From a checkpoint of a small transformer trained on Wikipedia.
Size: MLP 768 SiLU, 9.93M parameters.
Architecture: LayerNorm before each block, rotary positions.
Each number is 128 + 32 x the weight over its row's rms, rounded and kept within 0 to 255. Layers, rows and columns count from 0. The size above them is the row's rms in percent of the matrix's.

# layer 7 MLP up, 768x192, rms 0.0897, rows 160-192, columns 96-191
size [139  28 114  51  13  88 140  33  33  19  78 153  18 165  17  84  25  22  35 162  49  76  87 158 162  21  26 161  54 135  11  18  21]
[[124 128  75 132 112 128 143  86  71 121 111 195 113  74 103 174 198  86 125 148 123 102  74  93 104 121 146 126 107 121 157 166 202 109  93 118 124 145 130 157 160 119 114 130 110 101 115 162 133 168 135 153 135 117 135 115 121 152  94 101 181  76 135 167 149 113  97 125 194 122 100 103 145 121 114 195 124  99 200 145 184 119 158 109 142 155 142 129 105 122  96 155 120 102 199 110]
 [ 74 131  82 103 147 131 134 142  87  81 126 142 144  87 103 110 163 123 158 140 104 161 162  90  53 173  75 110 179 112 108 138 146  99  69 131 209 127 120 130 149 136  90 140 147 100  70 133 118 114 128 130 140 130 164  91 128 172 142 130  63 116 149 151  93 104  62 139 116 131 120 166 105 156 142  84 153  94 136  66 141 162 123 139 109 154  85  82 118 127 129 106 122 107 121 122]
 [132 188  98  94 168 107 133 148 116 109 199  92 166 119 184 114  70 111 166 144 133  60 103 163 127 161 136 100 160 129 152  99  86 184 112 186 133  93 115 165 199  80 125  73  94 158  66  71 118 120 175 105 149 162 109 134 138 130  62 114 102  82 180 114 123  51 145 135 132  85 132 197 130 148 124 146 113 156 118 149 135 142 143 114 113 164 131 130 169 159 113 138  83 146 150 105]
 [ 83 141 122 160 179 107  97 199 154 143 154 134  55 182 137 138 156 121 171 164 130 121 134 150 113 123 112 153 124 110 119 143 144  63 155  83 117 104 155 117 125 114 172 128 102 109  88 128 140 109 207 101 102 100 175  20 123 124 149  57 120 135 147 140 103 105 118 126 107  97 137 151 121 173 139 140 109 115 154 118  93 117 185 108 100  80 144 167 146 146 112 146 124 139 150 133]
 [111 154 138  96 135 141 157 176  92 117 136 161 159 100  94 129 176 108 139 130 104  83 129 133 128  89 116  93 168 165 140  58 114 134 128 132  97 129  92 164 131 116 146  86 106 170  53  93 125 100 134 162 112  58  82 114 147 109 101 120 126  77  86  99 142  87 148 117 137 158 132 178  97 121 145 190 121 123 136 136  95 180  96 103  49 103  44  87  90 117  99 140 205 183 142  77]
 [138 138 140 131  64 102 118 209 132 166 148 128 193 138 133 132 170 152 170 109 121 118 152 116 163  75 130 121 150 108  93 109 133 117  97  93 120 141 115 160 135 132 152 130  97 151 169 146  59 127 116 141 115 135 149 119 114 154 170 150 126  68 104 122 161 120  92 170  66 105  96  98 147  70 158  96 177 115 142 115 119 110 111 186 151 101 131 103 160 117  71 104 162 213  96 154]
 [103 106 196 166  92 121 129 109 107 144 149 153 123 141  78 153  87 167 139 156 119 127 132 124 147 107 111 158 100 102 109 131  82 104 126 127 196 155 165 124 107 138 154 210 172 129 113 147 130 137 154 119 166 119 127 115 147 108 139 115 130 121 124  81 149 112 172 105 114 196 149 130  74 100 108 100 124 132  93  75 131 153 164 119 196  94  88 120 148 111 102 112  90 144 130 138]
 [101 101  59 150 102 182 139 139  86 111 110 126 111 162  81 158 112  92 172 144  81 158 118 116  90 166 128 126 153  80  61 123 106 141 138 166 143 114 175 160 145  94 115 122 169  55 123 129 175 123 123 107 151 121 129 116 165  85  98 174 133 101 172 147 175 116 154 139 159 131 153 131  97 189  37 161 158  95  87 119 105 193 137 164  82  86 120  92 152  96  57 129 163 108  77  93]
 [108 126 146 121  95  76 174 164  93 118  66 127 111 100 132 115 131 121 193 121 113 171 112  99 142 113 114 144 135 125 123  63 154 118 123 144 157 120 118 174 150 119 194  96 123 134 101  92 148 123 188 144 176 118 153 101 147 156 136 156  99  85 184 114 148  60 152 130  78 157  94 165  77 198 141 112 179 113 164 154 112 142 127 163 153 211 158 157 154 208 119  68 117 135 163 132]
 [140 155 147 162 171 133 120 149 160  97 109  95 106 171 137 162 147 138 100  97 155 121 133 127 157  79 131 137 119 149  98 106 114 134  54 184  99 139 114 142 127 134 140 132 107 138 170 150 157 202  95 153 124 151 119 143 118 115 163 142 163 134 124  89 154  76  97 119 168 168 121 157 144 194  97 105 158  94 139 175 134 127  74 169 151 116 106 121 155 175  84  88 116 115 137  80]
 [136 173 147 132  58 158 129  74  85 131 138 169 114 125 113 156  75  98 107 151 106 123 124 179 116  63 134 161 138 101 146 102 108 156 100 205 120 116 178 130 131 102  84 154 104 124 132 123 138 157 152 189 143 159 123 160 136 211 126 166 132 146 134 152 146 157 131 120 124  98 100 112 126 131 132 181 100 175  98 146 159 165  88  83  94 162 159 255 165 122 117 125 132 158  83  45]
 [187  92 104 110 118  97 138 108 107  91 144 163  77  93 178 145 137 102 108 103  84 162 140 135  99 124 127 126 130  91 101 110 164 136 119 212 111 115 157 139 145 134 141 112  94 127  91 119 116 130 134 128 185 148 152 126 143  98 158 125 152 153 108 131 186 128 175 125 141  88 134 133 129 108 102 139 119  85  94 207 147 118 181 100  97 161 125 119 134 147  63 120 125 105  75 103]
 [168 150 133 168 190 133 104 168 151  94 132 117  94  88 127  74 139 139 163  94 138 140 167 131 101 128 155 115 167 132 175  98 172 135 107 175 137 121  91 185  87 167 151  89 220 176 117 131 109 113 136  91 161 135 125  90  63 128  95 147 190  98 121 157 117 131  95 137  87 145 114 161  97 186 145 159 150 124 164  97 138 162 110 123 138 128 116 155 121 141 113  72 100  97 128 138]
 [128 121 120  90  57 170 122 146 123  70 106 147 108 154 129 155 146 128 104 203 120 112 164 194 143 166 146 152 117 149 142 107 156 144  71 156 163 103 135 199 123 148 167 150 167 126 104 113 115 125  86 104 190 115 136 154  86 109 145  46 117  88 129 140 129 155 131 110  55 160 129 186  86 108  62 109 111 140  85 113 139 145 174 157 133 110  88  99  98 117 162 117 121 143 104 161]
 [144 174  92 138 147 110  74 179 113  94 180 183 137 102 128 101 125 100 158 102  91 114 120 101 146 117 115 193 196 100 121 114 134 100  98 125 128 101  87 123 126 142 105 147  59  89  49  85  86 149 150 130 115  61 159 128  76 168  98 126 134 135 195 134 134 105 105 165 154 149 127 133 172 109 143 124 134 135 120 108 106 192 128 123 118 108 149  67 116 101 160  84 169 160 101 123]
 [170 110  80 156  93 160 139 126 152 179 113 126 116 131 171 171 184 103 112  75 174 184 132 126 169 112 142 117 146 145 103 169 183  77  89 175 125 150 130 180 135 121 143 109 124  68 134 117 137 198  66  45  88 148 108  94 144 128 105 171 170 130 111 159 137 126 146 156 108 156 130 184 130 135 151 140 184  74 144  43 109 124 117 109  76 137 151 149 106  83 110 155  87 133 120 135]
 [118 141 113  98 125 135 191 116  69 128 113 101  71 107  78 124 142 163 136 169 154 163 140 117 133 186 131 101  48 145 123 110 136 113  74 152 170 148 146 154 160 107 114 131 164 108 172 127 177 119 155 128 111 181 125 137 159 123 130 151  32 137 113  99 125 161  77 107  88 131 147 116 114  69  98 112 145 104 159 115 147 120  70 175 171 222 111 149 139 135 129 180  84 139 172 139]
 [135  80 168 110 129 118 102  95  94 122 120 141 110 118 124 120  80 135 166 131 107 144  92 122 126 110 131 146  85 130  34 121 179 140 101 105 161  72 120 167 111 150 140 140 116 117 235 106 172 135 136 106 131 143 138  97 102 102 136 161  81 193 159 162  92 162  78 159 107 142 117 102 131 156  88 108 114 156 157 131  98 190 100 173 146 173 193 180 184 122 126 125  65 101 139 186]
 [117 126 105 103 180  64 126 113 124 110 148 144  82 107  94 134  83 138 102 129 114 137  96 207 165  83 184 192 133 119  32 116 156 169 145 115 108 100 105 174  92 100 152  89  82 120 153  96 105 127 116 175 109  87 124 105 137 115 122 136 141 127 114 181 119 155 137 135  82 143 130 108 113 135 121 175  95 160 135 106  99 183 137 116 166 120 158 144 123  63 126 144 112 168 119 108]
 [ 95 131 100 109 133  60 160 133 123 126 135 183 152 149  97 127 140  88 196 155  74 103 149 133 179 145  91 179 112 145 100 114  91  85 189 125 155 106  95 138 142 164 171 139 133 120 101 146 116 122 127 120 115 143 122 123  77 102 102 139 119 152  81 160  80 135  98 142 101 129 137 164 129  88  76  79 107  84  72  74 121  99 119 152 179 119 126 124 107 125 121 105  71 144 149 142]
 [ 89 111 103 114  84 148 176 107  99 154 184 131 149 111 105 129 154 163 122 169  87 114 170 109 133 124 115 128 122 193 169 151 139 101 161 146 116 105 124 141 158  47 166 121 110 144 130 114 156 164 124 136 162 136 134 109 184 143  90 121  88 160  86 135  79 133  83 116 120 130 161 145 154 125 148 101 152 128 120  88 118 131  73 156 125 153  93 129 110 142  96 116 143 117 138 107]
 [131 152 147  74 103 103  91 124  96  95 106 104  99 100 104 165 216  94 168 126 129 109 164  95 108 186 141 126 134  83  90 103 103 206  80 174 135 139 117 146 154 127 106 125 169 116 178  78 149 144 123  92 107 124 104 130 157 146 138 182 136 154 114  93 132 139 102 150 149 108  77 126 103 136 138 101 184 172  61 118  69 103 105 177 107 102 143 174 168 106 116 145 141 136  49 118]
 [148 135 107 136 153 107 135 166 140 166  90 137 150 115 141 167  67  92 133 115 163 178 122 138 127 139 147 149 160  89  87  56 131  80 158 153 114 157 104  93 104 167 141 125 142  99 138  90 113 105  95  98 138 164 107  94  92 118 110 120 132  79 158 141 166 144 221 170 173 170 144 161  94 137  86 143 188  47 117 105 165 153 215 122  90 162 172 103 125 141 109 174 135  82 101 126]
 [123  92 151 111 117 118 106 103 137 129 178 127 164 115  47 144 117 126 156 197 148 155  96 101 147 118 121 170 129 102 129  76  98 212 111 132 126 143 148 108 175 117 143 156 103  84  48 167 137 104 111 146 163  97 155 126 124 128 146  34 117 126 145 139 152 184 174  85 129 103 161 193  92  49  47 119 145 110  91 103 141 106 160 170 140 129 137 113  95 135  99  70  71 144  79 160]
 [126  99 150 165  92 128 129 142 143 127 164 156  98 133 100 181 119 123 121 118 130 166 125 152 143 106 127  96 164  84 166  81 147 110 223 117 128 184 125 105 132 138 178 138 113 153 135  92  72  43 126  88 151  95  98  51 163 115 127 136  90 147 126 184 165 155 103  58  98  94 112  82 156 112  90 141  92 128  72 107 107 128 113 103 188 170 179  93 181  96 128 121 115 233 102 203]
 [184 121 168 121 113  87 133  72 156 110 128 155 158 110 111 131  85 149 158 137 134 115 105 137 133  44 139 139 116 112 131 104 159 129 115 121 133  66 122 150 165 159 118 139  63 161 177  98 127 151  84 136 130 122 152 141 117 120 140 124  84 100 130 139 122 104 104 149 104 154  93 100 148 162 113  84 108 159 151 113 123 102 152 123 125  79 141 158 139 161 125  72 112  88 128 144]
 [ 67 144  75  78 160 166 124 131 114 127 117 127  97  79  38  78 113 120 127 143  99 145 111  87 111  94 141 159  82 157  91  61 125 128 115  51 151 129 113 194 108 134 122 121  92 172 163  96 170 105 179 116 110  69 133 103  89  66 135 130 103 156 145 145 134 173 107 153 158 145 105 174  94 179 126 149 143 128 142 136  81 148 130 150  86 159 139 124 171  79 120  96 103 176 139 102]
 [139 113 162  90 157 118 103 119 110 142 105 171 108  90 137 114 142 135 109  81 141 122 146 205 127 101 102 144 104 159 156 131 152  88  79 143 132 108 100 124  84 190 165 110 149  94 155 115 122 154 199 134  97 144 130 121 139 102 156 138  90 127 111 139  80 132  96 125  94 111 161 148  76 102 125  91  87 132 154 159 125 195  99 131 165 111 129  91 179 108 112 153 109  99 125 170]
 [132 123 158  86  52 123 155 112 132 144 160 122 121 149 124 151  46 139 151 131 158 118 104 101 117  82 140 123 138 129 105 175  65 145 149 167  82  93 134 154 186 173 176 118 222 133 124 124 118 114 182 107 135 137 102  84 128 113 152 148 149 105 180 110 163 139 180 137 141 148 110 114 131 125 182 131  98  83 140  65 141  98 157 160  73 119 142  93 136  92  91 139 115 147 113 118]
 [185 149 155 125 104 185 101 122 103 152 113 146 134 132 106 112 106 123 151 119 133 137 158  98 127 100 104 140 151  42 131 100  84 179 137  86 107 154 108 107 139 139 176  95 128 173 167  90 155 108 199  88 101 169 134 118  32 118 129 181  31 105 138 211 126  87 115 145 105 152 183 163 170 149 182 150 111 133  90 112 144 164  82  95 149 152 124 156  75  96  91 137  80 166 131 163]
 [157 161 137 122 150  88  95 173 122 125 143 119 109  93 128 112 196 115 157 104 122 120 136 144 104 148 118 157 190 132 141  91 193 106  94 139 143  90  72 194 118 176 135 112 184 164 111  89 140 106 140 105 103 111 128  87  42 134 105 135 104 134 146 121 105  78 132 185 118 175 126 153 120 136 107 157 149 114 146 140  91 177 107 133 125  92 115 102 114 147 149  96 193 105  98 131]
 [116 164 122 135 141 127 114 113 117 137 121  83  93 114  66 144  98 174 117 180 129 114 161  79 122 156 159 107  78 152 146  90 127 130  90 104 113  93 123 144 164 103 171 142 181 175 100  90 190 177 161 125 131 171 114 129 103 105 159 113 113 156 136 147 137 180  93 126 151 106 146 133 127 143 158 108  86  68 126 143 158  30  82 198 121 187  89 155 135 151 124 146 147  90 137  98]
 [143 165 104 124 117 162 107 195 135 109 185 184 123 133 131 143 150 104 148 101  90 119 132 104 140 126 121 173 225 112 152  92  98 145 107 198 132 111 104 111 147 127  99 161  87  95   0  86  98 119 139 160 125 108 143 143  90 180 111 133 136  94 195 142 160 100  81 136 172 167 145 167 172 133 164 127 151 114  76 143 146 143 121 117 139 119 117  75 113 125 151 118 216 173  83 115]]